{
  "hidden_act": "swiglu",
  "rope_theta": 10000.0,
  "init_std_down": 0.00481,
  "max_grad_norm": 1.0,
  "decay_shape": "sqrt",
  "dataset": "wikipedia_en"
}
Each number is 128 + 24 x the weight over its row's rms, rounded and kept within 0 to 255. Layers, rows and columns count from 0. Numbers have three digits each. The size before them is the row's rms in percent of the matrix's.

# layer 5 attention query, 192x192, rms 0.111, rows 36-76, columns 96-191
110:149130161087096120118170139145120140132133128157114132107164106127102157163131171144149128149125158139140097153130113126153158136131136136163144112146125143099119125104150120130143116164133142151133113114113078100150131129105145162113135129138146121152153136138160118132099145142121124132
090:097114142078137113143140164144098114104124161133085117127155138110108147177116159198120098170098173106121124174124133102158143148109136095115115119135130112148121123103164112121109111168135125142152114119113123091130124114159160152108131112151101112133162124134137151113138132141141123122
110:152143123151116105147132114114105154148133141123126127137139134121094142116125149119138120152151136149122118107194120170058122106159118122171164133063129098139111122167139131127176111106167108122149131143167097154182161123148129088117069123108140178140081156116113136120092123130110150104
102:097129119160144135194099116164168131097128161106122145121177169122144171156133143086116127103124138134144128094124132096139121172128125118137132162125126107129124112121094093113128099166190124161122120096104106090137127087150149150152137110112114069181119134110146121105134097090137142131
090:176136109141104138117144113117118107099168134209119101144099100121156102107098115132133090141163077171124127120124147107136136173145111098136141142180118170134139086117107130172141108159099141144103107141137116124115097089093091134120125140108158138138124116159126086139082107137154106145
100:127134150098138131102132122097098190161107107150166203154127152125114136125149113086137162123153167107108145119124106138128125158110137118123130124132118154106105147098150134120122134119146150083096129118072136118128106175154109136212145111074080080129108142170123162138129139118159126112
109:113169135144138116164103172152149147125104155165083164145149124120131104136110116112121104079136123108112168132108129129127182152155114129124123118182135109108164111135107089154118105140116114168135087124090087142089095113164108150128123091107119114134141136132130098131118139099069161135
100:143118138141113128123168098109139144180123106163164152119071144159151108099140134146151139130138104132126111099117106128145099135192132155186133093119122159156138151139101180107141130133115146104089072137132138145118108173158144126133134108122127113093128097165147158102163110127117148117
112:174156119124113124111160137141114096140110096178174162108135154139105136130095126168117141134176093096136092131152107100126176111155137157147108103129151133125094094103152146155124106157143184148107159127122102102130138152124130059121094107120124110126163088109109126168131134115112123152
091:124139131131161110123140105174093128108100141123129114166150147131131145115098164161174122100123123146139125134122137127129185098140143160162130129116179131118160147140131141092095149115139156138099127159091146110108091095109119132091137184152136081134155138150179148104161079121136145128
108:112096149077145133094139153132079057117137092143105129128123102128080133130166123122166111121088108127172107155125128114161135188106152123116146112154096140119129108122162129110153105135148115099123129133150133116130141108126172123098145133115105117145123161144106115136110138122138119133
101:082125116146107127119116154131146117112134144092082101132181154116138115147145109123112128140106102156149108116081188123140109125121135118132111116099102154218142138079109133111124166129128087126135123140119153121134104101124142129156171121092112114148084140147138124111181093163136129099
116:137085161090136127126134141101135094129142131126082123105158106133086169153133097162169130132124128131142111148080145096152127164107123095123120120139126179127127146082170144114157117185145092147110151135137134108139113100125176140130136125080129114120127137134085123141122106129142103109
135:161125147065134132147139141088114090144151120125102132064154116138092157161112123130146140158113125138174104147136112117168119116100133110115144134154071160097106143138176108115149088162126122133154134147127097121153145155097155149120098148076125158159139099124096129136107133152147141096
102:106085125129081137113146120122111118077139113127124090146154105156106144156126119165103145168163147110121152136108123112158147119108119136094132135123127142150126107088118132095139132128118133125092156121164125101115081139084136128097165243160109086140118126129150125108131130169121104092
103:130109159081106119115101155132118143160144149175079124106184154124122139171158116098145147090134116141141123150130115105161139104098106134144137123146098138155102145115174122134139149190133158120180112098143115104148120146152109136150167134132138132170123136125091132116103114177153170126
105:098152135141088126159090118133149119076165132108100116147165162092090156141117108131102108146166150111131121140128133151107167147111134095113124152150153111129117094108157119138175108146143102173133136132130132100101096107129132136075148174116130141131143156126126098123107140156068138100
093:148159153094147141118134126125111153172119143138128125138145153157131132144077141124132137132084157140121136102143131103137118104113127137093143115136149151148176175116125133116107151087109169134150092128098130128136135089133132154136144123150143123106171074126122172113139123117127172137
097:099174118124140124174096109127173136131124148098123122114139139101109124167108113122124127115155134069145141105122120108170161133087130111079114154148161087138128131158156118127151101127161116187131092108106129110116138108184089140129156145120083101125163123137115116121081119114068145100
098:134111144113178117151141171121122131135099170145108123116078107170140104135077150112122142155078121118133137121162108128139134108083129163098116089109138104135144164167122120104084099079112146148138077121108131163134141181150140164129145101131085115115133122102127123142127107152124129135
095:140101143135152113131172145161125103117133113105150137143133111090123108118122145146103097127130111158161083120137127155128115115099132130118118120104151112128115167151129160108095123114143106086138148184135164131151157164121128101096141133159173144155119151083106091157143136139105129123
095:100114096137123113193142192156144120079139145115094119129174120112126157137146131144138098166101144143143140166148108134110153133100155126139120098089121110114169121125102123128124117101167136144111130170141125139124157117123156151111124174102095134148139168142166086140133107170117107097
101:160125117110109137119129150116112147168142114109089068105122144131097134099103108160158102092101129143115144109117112131138105077143108158109176136122120120142067083109150121142117154204113149106136130105148118113129118106135112127122137146142175122098105117091124163095085130150153176113
095:131118129146094098123139110112142136091182094129090132106146159077102114106137131148160101133159135161129148147110128165135119161146146104131139160157143104158110082102150162193178096167124143138076118131133139104128083122112134106110133137108100139137132111125108080119084138166104128128
099:114102089148127127134153088080155101128117096055174144119073109113133133084125106112116125163125153131097180116132125132116095147124130123092156144108111159114122089118118139122138105116103079143097147127111134135124114121106097150157107159080092132123117135146163145133112122099153128130
098:113150087148098137154141140117144117097137074078139110111107127138073136110131126168112116157146145082109111145108120132092128164112114095125127122143157121126139084095104142115197137122135111174095177124123187144096098085095163106111130171146121132127128141152161107145115133135131136090
103:122134115112104153089159122151104128137080147162142102156115137161163124100126139115142119118081144161077130125136138099105090137167098122142129105163130187099147094134080119149104160099079156107127128097113087140114140086115107129160116103164129103112133102138181131113138133088160116186
102:125186087131150137110080108135136133134133112161114108134148139129128126156137118126127126108083088089117135110107151113102132108140134133122136120149138127125176169118127089132098139147123130122152109116152104118114160056090137153141142144153151129120143112113133139115112130099078138124
099:103151131095151112133164112112106137119125113115143095083161145110106111143123142152125138166100114131160122170157101103160116095141101110135122158109151123166135136108174155113093127136199160160140087110125126172136161100147128110182111104150121111121131125117128145081110129149100110148
115:135095139153128140130105168160142156120122160119110154159138136158142149115139137102138108098124106107094141082151170126094141111079150132144191135127112116110128127098087105143165159117124134086119123164151137076149112102106140145111138136126125143141126112151133114142112089109139124106
093:137147140146142134147095141118164150126134128121171118167135134130149126121134139179134169109133102109065156107149102092140135126119126174178109145086162086115120078157103109135193130117130150119117155124156169121084109106114147098119147129155116112130136150162143150129143085149100154152
088:088167128148137124150102126112169166093113121112101114115129119119132143129105137167130151135135131115105161142095088111123115111155125110138113113128128128124121133105112129111098102139126129167109100064118133162124117109118088130185176142176134101095159125132148137118124161146121142122
093:112154129146122108128102154109158137105111147115068136090117112127146162144113129145104177141127142125104154132107097129110122118150130123115082117096131105133119145082112093104092099135138122144112107087104134127127136110113051124182174120127129100100164115145126133144131167143141144107
082:113158120135078117147135120080126100098119125094104149112133100112128171178131138137104161153125124087114150141111100124128105142139129124121122104122118113115138140105122118097109105141077133151150141096122104162120166114130104112153150124160153102141117115135145154113128131136151148119
094:125124143102135127154141116160124133124141103124131121094109108097118100086100133105120087110107124109148117148125121125144145158136121146097163130123139159184130148098180140172097133143155115163127097153154139161115102176152128107143140150107097139132099126117119136104166141135119105138
100:127119107137081135092104125123112104108086072181120162140169158113116126156123117110125163144167164122140136158110122103156159108128104125081122124165118171141156135083145152113127140144084148168101131126129154063136122118141128098153120160149098114132109102130140154114150115136158097123
093:099128157101139131157127155137129144146117143087138082115093137177164149115155168120152118118175104110182085130122108116174102124134130121139157112130090122083138116142111119133138119136162102149116104133144123117116099157135097170092162151073179115154126121139153094151152160136112129089
095:125120138122071141158109113158132173092130143091116187121101152121131106122128132145165131156122142106123161148116165120138141163158083112140125120154158142171098129116115168129131172143155181171089146093146154137104143179118133127146128122143133113131126174127075094128104129141106077149
107:096098123180117126150130098136074054137153089157104123138135128104088128111120129122115129164113127114136133133111145130130124141131122144108140156130147192139129122148165131131073121118078141131168193138111112135134139077125151104108130154128112192130082121120150138111107133146125114130
077:132132143144150162168106120110125106134107160145098125134095156156160116155101139125108139142165155093119152109110107126103122163122130143204120101151095119099146126155129160096120136097172111122118115103114156106162130195130100088120108120132124090136155113156129102146098168087120103136
120:082143141130088081140173113133124117136120096139129130091120081074090070139113135121128137155123100132141136200086117150139150154157106089098117115163136118152136179137151148146104118134117141166152116107137109168146164138124111138157127117124083128131128128092109123124147151121087114152
# layer 5 attention key, 192x192, rms 0.112, rows 36-75, columns 96-191
117:126120107090103138175129149116137160107116126157153145115138130112178119064151139080193123105132067118122115096128149155141140143125127138130162133177165131140134129172120150166151154112109196074135140150154160183134107113144177080138123125113119152140134100116135115092146099117103146137
139:121113102122096127188115151148154167109129124161147137151131136110195113081162129086178124136137093123117136098131156145161125134106115126146150133166135104174186111146099184158142176117103163097107124137140126163156086121130147120144180155147110144130142102135166104112117120096127121114
077:142129129139128132144161135133127120092157114101109117118117117118111134127065118180141149114127118151095121167153098137103123146149084130129094119113126128163118136073140156119130100150145143219106129151138113105090121171143131121114139134125152106137118137153090122106127159153089151174
101:100098136159095142097122192136147088129132128097097113125172144173095111131133134090152149154133128146107161124133086134178094087139098124127079157131135067143167137109098119140147136180120128105120142101104093116150110149108108117102152122099102085112097090133122131132136115146133155100
092:111144164124116106130132127143077085119143139084149113111148112119114144123112157137151142124104131136140073130126144105136105106158123133124136144136152158137153201148129133146105139159175104074144125095111136153135165132149088159147162108141144155160111143145140128167127145124102096136
098:136132124088155132078105114121154161149077113166146164130131114164093142117117098135129088160177155134130162126124157149142119114116181131085154149108139096089126120135092103150110153138086122091110105152115114114146115160116115097189138085124128098077091103103169144132153107145138157126
107:122154136099138162146121160147148116094135089077105135101140122146157124126130157086118092112093129116095127124123123176176111121144110128124081132139144107095171088162128149148157127132109091105151112138096150111158108105176117127073143140117112139129104128130138135142107119106092128085
099:118161144136119130127134060087172134162102114149133134122125097140124093126131106157120148166137176140132129138114089131107150111184170121146116111094142123160148152185078138119124122099140148147145159122153154166098163133119152157120107115126090093136157150137113137126134140141134178146
100:148115092094106104123116116136149131113115083119125145129097112096140106078142132115161080187088110100104106092149147118133126124140174097117170127148185134123161109170086150129139113125133144087091138174148167160116110109150163121170106105148089160127122113138131098156127123116112078134
105:110146102133164134111132127107077125153163110086099090148131124135121130151164081150075119128144182166114158131134130128109112140100154131073079122071067111133129117109142113095091099131123085135143101141130098092097127125116098105110147134096133140102125164110121132155117165138170142121
109:146123127086135122116090145113117168119117114170116152146098144102148117078125114082170125131136076095079118121113164131142147151124111147143171117176164120125148078173121160144151126094098175081110119174104147199135091110176182131123114112151107150177121116105132111077165110126088157137
103:084094154166125113146141153143143143110143135124137123121129109116155135138100102106156125136125122148152124109094148092134111093124095091130156127171096151134157185123139140194135209152101155160135109088135111144152154144122132128135172132143125123121112119136129162115108091089093148131
106:110121131112142106175170126131139190139116115184152115119131131092163137087131106131178108121109089139148137109111161150163131097144115141123161126193091135134137144158136146177153180142097174120106113146133133155142126118158161132144158126134115127138093092133137166078124098139090157142
100:145107131102117150186144131132113178156124102179157105149101159094173135072130126095185091119137086115113122113113167144140139110131122115159202086174130148114118086168120169145171157122121177097114143173145134164129093120138189136131126123129110146145118118116144125083132108121119131131
128:114114125136120105090125186119126129108131152124133151113091148152129139148155093144132177124154149118133106092109144044213118125105088142080137136142128149141137133097147113131116122186107124138112118056117111104120172121146090133151182157124105108143129119143116152126129081151128127110
105:187086139114141158136103145132113201162132121144153148112146115111108134115141119105123142139081093168129152127135140135131107132113122136157127132169146147110129125146116125132117107126118153092094092114102107169117143144152091145163127143113129166147064135119112168085130116131083171100
105:135118137146117155096140177124109145111155120084086124113138128118142132146129130148103156110128115159139117088090167111137109148140079159110100172148172121131159149094150115158162110161102109120103104131095122058112129095156075109106158166157146145157111142162109127144085117113101107131
093:123101148117139149155113141143148110143076151108171115122129129182115122095150157108141134128102128113144151148117133155126117126092124107158112102101108129169107131148110129096140183104133142120141123112143150117142135132083139114144090133089112110089123134124135135126141153129161129110
097:130128150121117136128125162153157160152128136128123100127170140130123124130137146101116127153089140108159139147078108117131140109125112130096100157145154093113132096135122136124175130128139118103100134138089101125141108125130088133120142139077092108184105144131160157168105104108137134075
095:163137129102126112146094105129146142149120120122164126122104126138116107108149141062147102098124128082124098128153091154132178125130143125091157097127103165102094078172133115111178163123128140138117158120126148114118121141127147122126072123134130136130161146112140121100147155116143110093
097:123137104151108108134124097132127144103137129153108140168133127076140122121112114156124141122176133122102150143114147133098143193149140082124133122161155123158118096079165114128107143085122150160114117161143142147135135175108150106126123090149128126125163116132120113103123176151129107161
093:112151100136130099122122164110079100082132126101105100143080155135158135111141127127161130106141115108092094094167125158140139128142103194100116171141073164129133119118150139146185111155114141158123127143076148088132110106164163070094127139160141128108115110141113105104145133116117125130
102:155117121133111164189102130152120128175113115138137126105140134101140128152125121152126172129084143141182115153136140155098108126108134140150128107138100147133096134167129145082076125123165134156116112101174085170122151116113096178147132173108151103160126159084154140121116118137145177111
093:113130118135129138089129117149103143117165119109123113126112116113152110134114114149111140129115177149150100098100149158085088111140123114133097156163158098136150155120146157127100097158110109133134074139084093129128108128160065174106159167161149125178099149133128153129095134146102144121
097:137141157145141110048137116143129083131122114107136104142131132144086143122129121132155177160146179119133098116142096132101142097153123164095153145076107129131119160159114092135111110146116096134137114139118119116110123104156136143096144169162134143164117095111124121145160106160131131147
095:097131105167162143105142122125121075102133120126074126121154173147136132122102131188138128145143148154139110100119114111120121115145088165103099144106132121111175153129100097144155116140118106135117131140130104118113117075167125106142145169127129110149120147171146103137104114139122122162
095:111140115108132110156143110120131109131099138149147154103131138156171153127120183102153132120096102123130165139162132135176120099102140142146158093107107139150163171129090119141103174119137117111170129110192154158142130144106174123138163133162165145085138128134158130113141122109110092111
099:100106147119142169188164179167124124141132120141131116124118155128146118144163161141096144082068059124146131149126157129145100140138107107111102095144096132144132136141155136079062132132130108133134158154136121122092128109108136096073108155094101125125151103114102145163119105106113161114
103:135129091165142151119099117122142105157151152137169108161104158175148153114115142148127104120173112086156078081144131135112115139093117151135151121104112133120135153133139120112186127165164121088110131150136134109102095143131133097093118148109116143134130130141114104157099105114160134123
102:156153093152092133136091130148105119183140118133114139136121136094125112114132141101127103101158139100123097117125116176077157127154150144149114119147139143141122140150138140122140106107122133123113125119107119154102115174127156130107089134121121152145117153114163074106135170128117144136
100:134136090137113162130123128117169118136136167136099118128107158155117145142154120100098115095120135113111142112155141145101124112121150144088164144131106129120113149174110075122151128174121140104151147181137147086127115119055110103126094139127153156117078096141119110138107097127172142124
111:128108178126127127116153165147113122118105092142139077109161091164158130165152140128148150144112127134149148133131101083162089132151089095133093104148105118145108117094156146119082148150116143149164126087128093142148159138138102121133145096112117089110122108118152154148143142118131168148
108:138098169128145102107148139134099095117116094093151112139155128154140153126179128150120129125137098139163126134125100090165106138135117104143063094115125118118135106076166177102099157132121117156145131087121133157143171147141122120114128112102106105103151123149137159131149127097130150144
115:125103153116136131112117134120110102096105123126095104102127109148158146165143100150131123139145120123118153143107127066193122137113122082122084124127148119144135096103135137117086154145119106163150134094120122110151156125131128094119150134114110088097112112129124172143147106132121143123
127:166149133137104164159103116099121122158155146100100174153122139106125122131127149122128138163092154120099117107171161210068133121135139149154155137156096107110087158177132170138170126095134125108118139127149152111132097112151137168110097127119135171151138128150092131107119138113124114120
094:117089124138136146139130129113165120151132101148110154132132122186084133106142142161117110143165172128169133124104141092142129108168110110169134126128115102040130123102099037139132131149119115116111107108086109137118129087111131140138125119121120077132132106152110118122156118109148133132
096:142154121136122125072114140123114155155142116109149128124173157105096125162121100105144152127153131178179111101112129118148091164116120144087105160132110102125117150114197138113145153120141140103099129124134104136134154146149132103160126098129108097138136113141144122133097148124125116143
096:140123136151128134132106120111156126140170106157147130113131134084128098173131144173155134165126167112139166154133112150101129105146148144146093148110142083138109129155134148124131108121147132147090124110150156113082085129174126105124096138136081122107171162157103142111141123116118092116
103:130131103111105159144099150121132127109132122175099170111101137141129133146117149144125137126122135121072137125140138155115155140140131098125162138165112148109120160175074074124135109119115132098148111186154124111105105062104098158126095094151159168092110109115115145111118124139120101116
081:120083179135124117139137103118133156086113143133131145128112120095178125115166081105120131166119078150151148131144119131145117109119089136131119112109108109165145114096120170131124156135126152195155101086169164145130124121126157125152176141160113084097076151113130151098141141141071116160
# layer 5 attention value, 192x192, rms 0.0978, rows 32-63, columns 96-191
104:118151113119114133098136157083079098138144092167123121150133116129131116140136113132130157146158161131112090107167134133125139150095096118089132122146135142132156108131107156057145107142129136142147093138149131131132125166161125164136096147094105120114137164148114137187122105142141168097
079:082122098142110139116153133079119130111135135178194161109132162131161130115140137159128128160116100152137119112124150135113080126180115091181136127142141095124144098107101151122122092163128094073129081154112112113128114114089132144153126148110112140116108086126153134124110123113128128171
079:117130161098158139131121141145118140131126160146149142141126113115118110062159143117105149122128152181159122128129149107114153128128144103155148133130103147110137138106150182113099149164216170102112190149107105144130127116142098123127134141124117156153111157138183116114134117118125194128
094:154102163145163106184146114147164066112128113121103167130140125107138145137097152147146155128154138089133147120105102120130113108139144153158161150127126115130117156166114136174131130140116137134146129174141118139140093074139145108121141150104138151156192117161115115144129156153171116115
078:112155109171108149101151108166159089126142175122136117121101138141126151117151136103139098094139153107155141125128135150117104115118119126136169123139182163131118103101113166171120112099106159140125147129137167114148169132138150118153153106124131164158105091127111144106158098118111108145
095:104124113140155107139156146114130125119150128170130086148151169168156147125154131116119156149133147135084162103132131160127070139146134147147150128113093122151093110151096127107101133126118145108186101146105126148138150142130185093129103134096152120104100131130152146139104145144146104086
089:142132133142110129058105126133101111107140130058117109084124101124111142176122143136132135112141145140159124132102151127137164111166118119139077127144136143109132133138141116143144128102138153103102139106134133140104161096117116135148123073108126131161154094163088105122125114110139118095
088:105138140152125138125101130147113126130096185183191152138124128120123161129144133161119130072135141121182100151187138131128130156091069126130148133126097110113098135148143139144129128122159184113109137145096137118129155134129132123148114134107137127162125137124188098124183138071143116163
086:142120120109114134146128089162153123106100170082154137079117110155141152144094150120110114116107126155162129149101160124130144095115124125181135129099145101134108141086156119181121127128122128096112177124093125087110160131118103084125147136152147149177132139163109115099130102125089086138
092:136125093135151157107138115091126075139112073148142124094161127105150111160120149165108165097158153111143104140106152118114145140113109108108147098136104155119135100085132136115156103160153140194113086086149144106141116152161122111139128122136088124141126185101146113143154133151167140139
088:186136152147123176181119097174112138095108147074133128100122130139117097102125141157104124147141143129113140090117106111133105133150139093103137135129092156071137150137146131156127132110102114111093105136087135115178119102110155132106100135150132134137089118135146141127128153161107120151
091:147155147130133148119114078184138129110094137101142138090150124133115100132126154129108100100117118150160093149127134122126160144153112098130139125123136111135146128106150083175148140125152135132066159135116116103126147144120138084102137141166122095147142136102155102114185123100099129172
082:111131112124140138131113102191141160117086170121145097154142103127164144118164114126141140109111126076177152134124111130125175122169111147158132127136080093115101138125132170156107140119133219142075173134143142141110141134145111099122131127120112109162144183132124107088155125118128131130
083:091153183135132144100110132125082147135137136180150121117163175162142129141118123088124144146148136123143149132133124137128127107114093130125125117125146148126132123124132151140132159112129142109167160097129120094080161194108150121117102104054120152086131098126109118115165124153139160088
090:127128104115079142143115116148140138108131128146102153122135113142125138163083187149103115078121112166151081171108107129127138131098128119104116128114098151116135122079137130170157115147105083161074148125161116123120093170088146138121154135143114152108159103147119078128161151134117135129
086:100116131136121140078146088155058107121132104143150148131151136122155147106124143096119150092122098110193124153151151116127159127140107124123120128122164128125135102122138096167114152110162162093148103110163146125101166139095106170120112129064137145168116118101080101121139093103174099110
090:100129144141137142120149152135101094133109118142130110118110095140113129106123129160096117075101153073203096162142143096126110151102115142086141121128119138158140141148121159103142128128082124157122150080160138090141154131154130171142146120143125143141120130113111129113131110073163137131
091:115142141112115126149100128118103109145151097159120116167154105119095112130160100147138074131135128132082132127177143110128127129098133122083075120102134131124141119088118150065118113130191139138150084096132116099136133129138072150152125102109123141094128107120120130141096129165149120098
087:137160144150106158082124090122107104137122120137154187139142134115110110154094148225091112103126156100160118120122157100138153173126130118114088138133102122109108108112158140149133116146169128157114117119106128137138117136120103148141138152138082109144132105143109102134156162116126155167
084:100156144116152124113115151102136144142106089152131133171128119106131177141137107124148111149157144084146132111154155120130145119140132129134115119122149080115117111125143166088093136139156163135158134102125147136136123106172075117149103139112152134158193149125147104162104132115157084127
089:126146125116144081133090123129138134131110148172131139117137116141133175138150130174116123128113141139141107102131169132135140108111159102128138161100141099120144119117146149081127115129080149143124076160108137158143123193101179186124135145115092116155129117175155111113148121152090090112
089:092162132099093109165159117133090153106111138161163111151167151155100163142117129168122137096088118120099167168128122135120099132120100171150047117129106103129151143147112160173156141128104104095176100110138088094108100139124122120109118148120164122125151093144127145135145150133140113111
088:131159092128095123122109104143108169105097144133152157127114110104125122134132106166157102100111131113129119167116171128127151120135100104126130151109183115145156152167129116167154121121076138149107114141128093113106156143110100159099151129128113131138117122144117109134142116110099149162
085:140163140121100100115152137131101124128101136176145153143135135140137180119122123135113096125127120146082129129130147148119103160109159117152120101129135093130137104095109154117149100131114070116155078154132094086121112159108084116102147157141136130100153126142148133161141132117121172139
090:136139151148161101084175134124150110148110099172166093120156145127147134124114156148098080119122157068154117128146157146136122107136121120195139131122150097118121115097113138107129112147135133169154137150159095114173154135155124127124110134112112145140106114109121134113121131083104121147
090:092099155108135108172146142118125108113171105146029133116147113120102072127125136082121153148101128128136153147112073134136146091113142160065140132128137144152126123126138110151137154132117109176138134109142148166119091078147149137159122110157103114133150140130110137136129125189108170126
084:086142131133091103205124126121077150130147148170109136151186155100157128115149130127139120136170109122148156101111114146128126145129127117111099126127105150151097102115128147132142120125174125110145106101114156116149083169085133097143146148108142161136137123153147093107136145187166109110
083:130137129125089118159135154103129140125146198108101106137163138107119128138174173157119118116099149068140125132144147121128130145139179155118148146142109103141116125139118194144110117168158136158133124138141117139123099143114072084143159163177139131111153099129113117091127185116134148119
094:122143116166171108125105123100165085141088141105133071115092094125168119148111118115140151137138143068121109115151112154139127135142071134135097152125152102136124111180121127182147119117105167135159175155144112148141147107179152097090125121156132143126128122183086124121141097114118127116
095:115118155115166096119076137155129118152117161105161136116122083124126105129167143113130160141109159139125122130141123123118160110110119139121150163136108102098120126137125176144137148129146138124111168176095125205136146147128151145125152157157068102115124120183122135101157138144066143096
095:132147121110123145109095137101103099092117122136114142103119130145127155171078126150116111142160166128094082147141134114130110139112106103106148112135153105113142100140149149067163117138130128141111140134143141071131149137137123176145117137164124138150169120142159106156125132169140141150
079:136114107134100161122163148147148121125127160127147141113111167121132133111166114129124112107128142130117166161122130112126111137156109155134152149144149125175115150152110126169097122142125109098158223139112121146119144112121166132114133117095158150114081113081117139155109136135125148114
# layer 5 attention output (transposed), 192x192, rms 0.0915, rows 32-63, columns 96-191
096:176142153150145144140118130136131105090142144080137166128090167117096176121115104135100071099109081132128130157151133129187106117124119130173141095116139112118132125133131140149108133133099134168109129105120107112111097072125128106093111120154128134108159124092139089103127178104074081135
071:148140103125143137130142116125138139128146096131109135120103140155098124156124159135136123112138114136112130133140152140119136155136129181076137111115115147118107125135113126156137141162145106140176122114171097081065106114136152121090141086145143125133121149111122147124150140094114111099
073:132127118165145111167116149139103117164132130129114112116156128119143146154085133162146168144134112087103117118101139109100108198154105119116106161124146093119110162130112094139115157109082121181106154140117120126123152153128116104114097096103100106133114118129130126108097123161103141122
090:141105089158141127147129124104133122119136127117149087175155135103116139163132119139119146136128121147120123132122125115178131130142147141104138097148099165115106101142126095138125124127120120115149142159140086127121180178102141132169155050099100123133089171136147158119103133097156167137
078:116092142106163100128116120101143114144138082139123109136095086180162140130149134115114167101182138137108139156132141109175096129149125113136088146073119130136142119074100081124121127092151073091158115133109181152100124155111147104148123142137109110116108142130080140092157161118133169099
091:146140107123117135176127125122119102128146091100182161126086114115094120100141144163124093092146135124152092137132151136200126152112144193113118161164127123111108144136150156142146157114116103139119121138145152109106110138180134115151121113131147181112145163109129125133156109111125164134
081:117159122095140124123138132096145138159136141154068132088153131147142134115085123115119124150138118147108119119157103135144124146152081126136147158120136106155165133112121075086127112127086112097148124110107151125158157152143084133129120124127099096118096148134114127164136141178088161158
084:108117133169121100130133162105132132172126117113096101140086088102126147151114128123120113134106110135075135101106138141126109189127102141110108156132123124158167123118120125114170159125098122147162132105134161116136121120138142111108132085119114138168153140124143201089077122145093151134
083:124128146115146111119133121112166133154126124188104112141143083130156076143117161116152145178137182110122122094130122094062125137146137111097137142109107136150162138124103117129126094123170137079150113121141144135131141184102121163132153105108082068151117133135110108125140127116155165116
088:134141139108106129100109162162158145149139164111138151137135140146105135118087102106125087126140157133111105091142117102120122115134129127136136156129154102116133103143145118124138134168138142157151125142128113113121093094099126194123112113113114077134149117104157129103105162073101083172
086:133088073140132103131142126138096145173137118160152100115149123147161127159102144128137130100093157123137104104131075132153180176135147107115085130163124158125120100113096170122124115102146114145108146097170167140111115152128125128110135157108130150110098140153098128122138094118193137133
091:113093138134130118099125142133118147187137139174113114118141098147151131127111125134136135168116166125100124057096086112058071146103108102136126138121089141131145120138102129086110155124173147121164122096147178140142128133097138169120142133128115073141109122128125159123098141148131138130
077:125122133153150114115149144107125159184143138122137125158155101089144167100102138118103166169183143180072085103112171098151081115125113094121107170084154108150116110105110120135125138127123130128131121141093143163157138149119109113175117135112117089132130130137153160121129111132106173122
087:114138143155139125140132130153118132139146133054140121127109097115129136128119156138120110118136144110094109127114128131255129183119105131141120131141152129152144143133100110103159133093091124144133123141139170136134096131132107145132153107152102070146118157096132120161118136102088170150
094:146133151102149105096091134158168158164096129135113119131153124124146111164123118138143122134122161101156138118144118107197137091114148113124135102116119126168141105135122132089118136134178160100160120129148168114165140107116151186083136155108160092138110142107109168120102125125148085139
081:165128142132159118102122163097146131167130125082111110101107145147145119138071145141130122124188120143076135112095145139170122157138069158154136104099135142137175105122144088088144147098107111164113125145103152130121103118163126122127152108153092065147137138117125131125168150135109126119
087:164103155171127114090074147119161135112116126124099124093109144143125138157128121138090064127114149150135130115148164132217138111129143127153091175123152099171175098069134153136128107118131162159116098123064131135152102122117106110098130130138152128130167121130120128095099138140118080112
085:153154108105127129100118080138160124109156106066113153145121210087119124121116115115124111112113131143162102184146161153156116081151136159150189107153139099103104132115157128150151110144114127099105156164130108138085089100127129135122120142148138105162146129118125110118150142106119104135
080:119120131121139120120129115117138162179090114156098089115123133139132139141132100090138128115106104157103118118123111127106137131130111071142169140140132126141158130136125090148160108149087157111147143092152096108130133089105122159063094076138117101119125116100144138104090134096124121127
081:134153112143117108111159125069127122097157123103128123182110148108112132106135122132088116134146091166108128150158142143114103103147119135141154163113163131139115150138172118171142111160068124140115125176085038136107132119134093116145134053150126145148120099137132114096136138125126159101
084:127125155126088123140130148181123103112094125116132110152100108134098114143116126171100091146113161133150157125163153130073130098121181105090144144154130133152132136126133128139105090144115156140174119106123090100157165099148120113091098147113110124120167135146097111129099108108136135127
085:138160132172121187108110129134177129149141134106114158097112130115143110107143159092173110130140134137128123134120157133197143111085146135145159136107124124150159136134120127101148137085121155120091148136113158108158135126115125137154121145133136123131134155123131142151105127142104143149
090:081119164135134155114114145135112139139116125152107098142132130149131159145121152092141155149115109139119134125155150144000095117089170109110141118123095147142142126115100121095131108127186147119109152062113128109151157123130146113131130146143114094150148108146163149113097102131114111105
081:159107121127118117145096113147149119121157090114147157145107100112126104136154173149163134088104162127147119160159147127176151123135153099145124106084106136120119143145107139122148153115159147125136173119161141115100117080121158149101124086146143075128114122131118119099142150127143116105
085:106101113105135150101111120143139115125123112128117081130081112187090155104168104112123121099118132127122134131130164097116116164143140106084155147151131167112149136163148124164146133115097122132128138079110110140111133124130126100170125129143122097122156108116130139105095152102118118108
083:118127139118127154072147150125138130091081152109168119151161132127112113131134088120119145160154117135168142147098107137182158096128132111122127120124103131119136139119155095121106103145148130097125143146131113170153158129069086097141149156064166133136157137152123095197106138115139139161
085:146170118132143105106147117120170130131142132081156151128156144127119138120098134152126169113138150146092150163124129115255127124150106134118116091112165111121085121138147109127127136143120111129157145191140124104130137130131116152142121109127100120125149146081105153125112125073151188146
082:148113120114142160108137149125159131140126100151163156137160108131120145156130086112158195129166143140169156154125144093197143091118136108114117133117147105131100147087111085157138117132094141079125152151103126112189165144119145155150111099078135135138167142114099154121117096123121136129
090:128124149146111160133113141130129141113137116150144076132135085130106174119181095105134133137119087114113119122100115099102150138139151096165128140121104153141091131140113122143108126144156102092115098080130198104170139174115108088162145118108143130121097133129149128126083159154100150110
091:125120167166113120191105162174124129151116152111098094125148096098130135157096104129119162159132140118117141119100094090106133167111124080125104171146136108143102155083060116150108121137134150123138113110142151109196156149129132097123117162080151142123151165122132155150079092152098165160
092:163125148138117128113131139136127118110135141111093147132090141092119129158137126149097085117124126131119144144175122147216130107123134112159170116097119121125122114111136128154110088144123150158139109113134123126120119087091119162056137093121120108130135131138099114105106163106084087106
074:099111117152142143183101112082136098132144077124117157164126117129146114120136125093135145102120107114094127071072111106196122137120106151138111122117121152095163152129089121171124119097110094131096109118114128156094132181107127065164118122162096154127109115126135123116158119131104123126